config.toml
norm_eps = 1e-06
qk_norm = true
init_std_o = 0.0
Each number is 128 + 24 x the weight over the matrix's rms, rounded and kept within 0 to 255. Layers, rows and columns count from 0.

# layer 9 attention query, 128x128, rms 0.417, rows 22-32, columns 0-127
[[108 124 108 128  95 125 108 165 109 128 120 111  70 144 149 118 108 105 140 120 143 132 115 146  99  77 109 126 125 120 115  98 121 152 120 126 116 102 131 172 145 137 131  97 128 135 170 136 116 150 112 127 100 160 120 170 101  84 138 109 140 151  97 119 114  91 157 144 166 163 137 136 103 116 126 100 123 121 168 149 154 130  99 127 100 118 144 139 131 161 127 134 101 132 139 127 149 104 145 110 112 145 121 129 122 138  94 146 127 198 109 138 146 118  89 161 128 166 139 116 102 173 136 151 128 155 115 116]
 [135 133 115  64  81 126 134 131 144 179 121 134 152 116  88 118 139 137 125 145 130 119 151 145 147 214 115 134 128 127 129 132 141  98 119 151 110  88 130 124 112 109 153 153  97 142 115 130 109  89 167 132 116 155 141 188 121 102 129 102 133  73  91 111 118 134 105 141 116 132 153 115 131 153 117 182 117 154 142 156 147 159  74 115 135 128 104 106 103 131 120 132 107 149 121 158 107 121  96 167 143 146 110 133 107 146 101 131 136 141 122  73 164 131 140 122 137 113  85 110 118 112 161 150 152 142 147 143]
 [128 110 135 186 156 151 132  84 117 110 109  92 145 135 150 133 143 154 145 102 147 107 129  93 113 138 140 130 170 185 113 146 139 104 133 125 113 115 141 137  77 183 122  90 157 145 138 156 198  94 128 101 104 141  78 137  96 122 133 153 139  76 159  83 191 138 166 150 122 105 138 109 174 126 151 214  77 118 120 101 115 151 169 137  85 113  82 217 116  98  98 106  96 126 144 115 112 126 182 130 115 124 156 136  83 126 203  80  88 116 134 151 132 118 146 155 125 130 103 148 102 123 150  85 110 122  74 135]
 [137 137 127 147 100 160 140  95 118 145 154 110 111 127 140  64 117 160 152 153 187 128 134 111 111 139 136 165 158 107 138 147 119 155 114 153 138 125 142 143 151 182 168  75 129  83  58 122 134 137  66 137 121 116 127 122 112 131 156 111 109 117 163 147 139 111 115 107  97 169 138 138 136 144 187 135 120 119 153 139 156 186 142 118 126 121  97 144 120 118 142 106 127 124 153 125 140  83 148 154 167  85 139 141 157 117 121 114 141  99  89  93 185  95 129 150 110 114 146 129 149 125 194  96 148 110 137 137]
 [123 151 145 112 172 143 148 193 113 117 131  88 101 123 139 117 107  98 132 122 128 199 142 136 137 198 129 129 134 114 119 151 113 140 152 123 111  96 112  95 121 167 135 155 123 113 142 153  82 126 153  85 127 129 151 127 103  80 127 160 145 108 188 115  99 104 150 119 133  93 111 159 157 121 129 112 118 135 106 117 137 146 143 122 201 155 112 121 173 140 153 134 126 143 110  81 139 127 166 157  90  84 171 118 141 173 128  96 158 166 129 168 168 112 109 160 121 126 207 153 154 181 148 125 106 116 124 111]
 [137  68 119 129 140 139 125 123  84 143 113 135 142  70 105 129 130 119 132 108  74  77 189 121 106 108 108 123 118 116 100 114 131 112  89 175 168 126 156 136 135  77 126  85 135 157 103 129 170 109 130 142 122 137 158 109 108 133 181 124 105 116 152 123 153 139 165 102 167 112 100 116 178 157 133 141 109  97 135 157  94 118 144 138  87 140 122 112  88  99 140 156 100 131 117 113  85 125 123 134  90 185 165 131  99  93  96 146 109 106  90  81 124 137 114 110 112 185 110 127 133 143  89 129 103 160 150 148]
 [113 131  91 152 135  93 117 105 100 156 103 126 147 113 150 124 118 138 149 119 158 126 171 130 166 156 101 115 119  93 192  63 130 130 103 153 176 119  89 142 123 130 114 120  98 153 129  98 124 144 162 116  85 171 112 139 134  98 132 132 131 103 101 121 129 139 149 170  74  92 143  72 155 138  92 126  84  78 161 138  75 148 130 104  74 140 125 122 130 128 133 151 107  98 130 112 125 172 124 119 151 145 114 117 143  93  84 132  93 164 150 145 145 132 165 120 139 148 102 153 130 127 114 161 209 140 132 108]
 [129 136  87 137 121 109  87 182 123 113 157 104  94  87 118 133 134 141 142 112 113 115 138 106 126 141 110 127 164 159 143 160 107 145 103 131 145 106 148 137 127 106 119 180 133  79 153 172 153 191 106 128 137 115 114 117 131 109 129  85 153 116 117 144 188 141 129 112 162 125 118 115 137 156 100 139 174 147 145 141 102 150 143 170 139 149 104  97 119 141 133 101 122 130 142  95 112 124 108 120  82 148 100 146 118 132 124 135 151 154 175  94 127 134 119 154 166 137 138 107 118 145 146 150 119 118 129 146]
 [122 123 157 161 114  97 101 104 107 147 104 128 122 145 114 164 125 121 100 129 140 128 120 174  96 153 131 126 152 134 144 111 152 123 145 134 119 151 100  91 120  87 170 130 129 168  99 184 151 134 125 132 128 119 108 148 130 101 145 147 178 151 170 140 102  99  80 162 147 142 157 151 126 119 141 111 115 132 102 132 112 160 112 122 158 149  94 145 124  95 134 138 154 183 139 137 138 126 116 117 119 141 157  96 152 151 101 136  95 125 134 131 147 117 150 136 161 102 129 162 131 161 139 118 150 152 128 138]
 [101 107 168 103 156 131 139 171 124 160 134  99 122 132  93 145 116 154  98 101 147 118  95 131 138 113 162 121 151 120 135 134  96 111 128 144 154 119  99  88 117 163 140 125 142 183 138  69 114 148 122 146 147 124 112 124 131 193 138  87 106 199 113 117 166  94  88 124 141 159 149 107 149 120 124 138  98  84 148 174 121 145 113 136 153 111 205 141 109 128  91 125 123 144 103 142 157 120 149 102 160 132 125 132 158 112 160 139 133 117 105 119 111 142 154 133 136 154 106 133 153 107 144 188 163 131 109 131]
 [140  98 114 145 165 141 109 113 125 126 137  92 114 134 110 137 120 106 120 128 127 105 145 126 129 101 102 124  78 156 137 122 124 132 111 143 149 139 150 141 132 135 128 149 105 111 126 133 150 136 137 115 139 132 106 108 140 123 138 132 152 108 141 131 148 122 135 132 138 117 140 118 123 142 117 131 137 113 131 140 138 105 156 130 122 138 128 116 112 117 121 125 154 100 147 108 138 117 118 145 110 147 147 126 138 106 103 142 110 164 133 155 128 124 110 128 144 125 119 137 109 142 112  96 135 127 141 120]]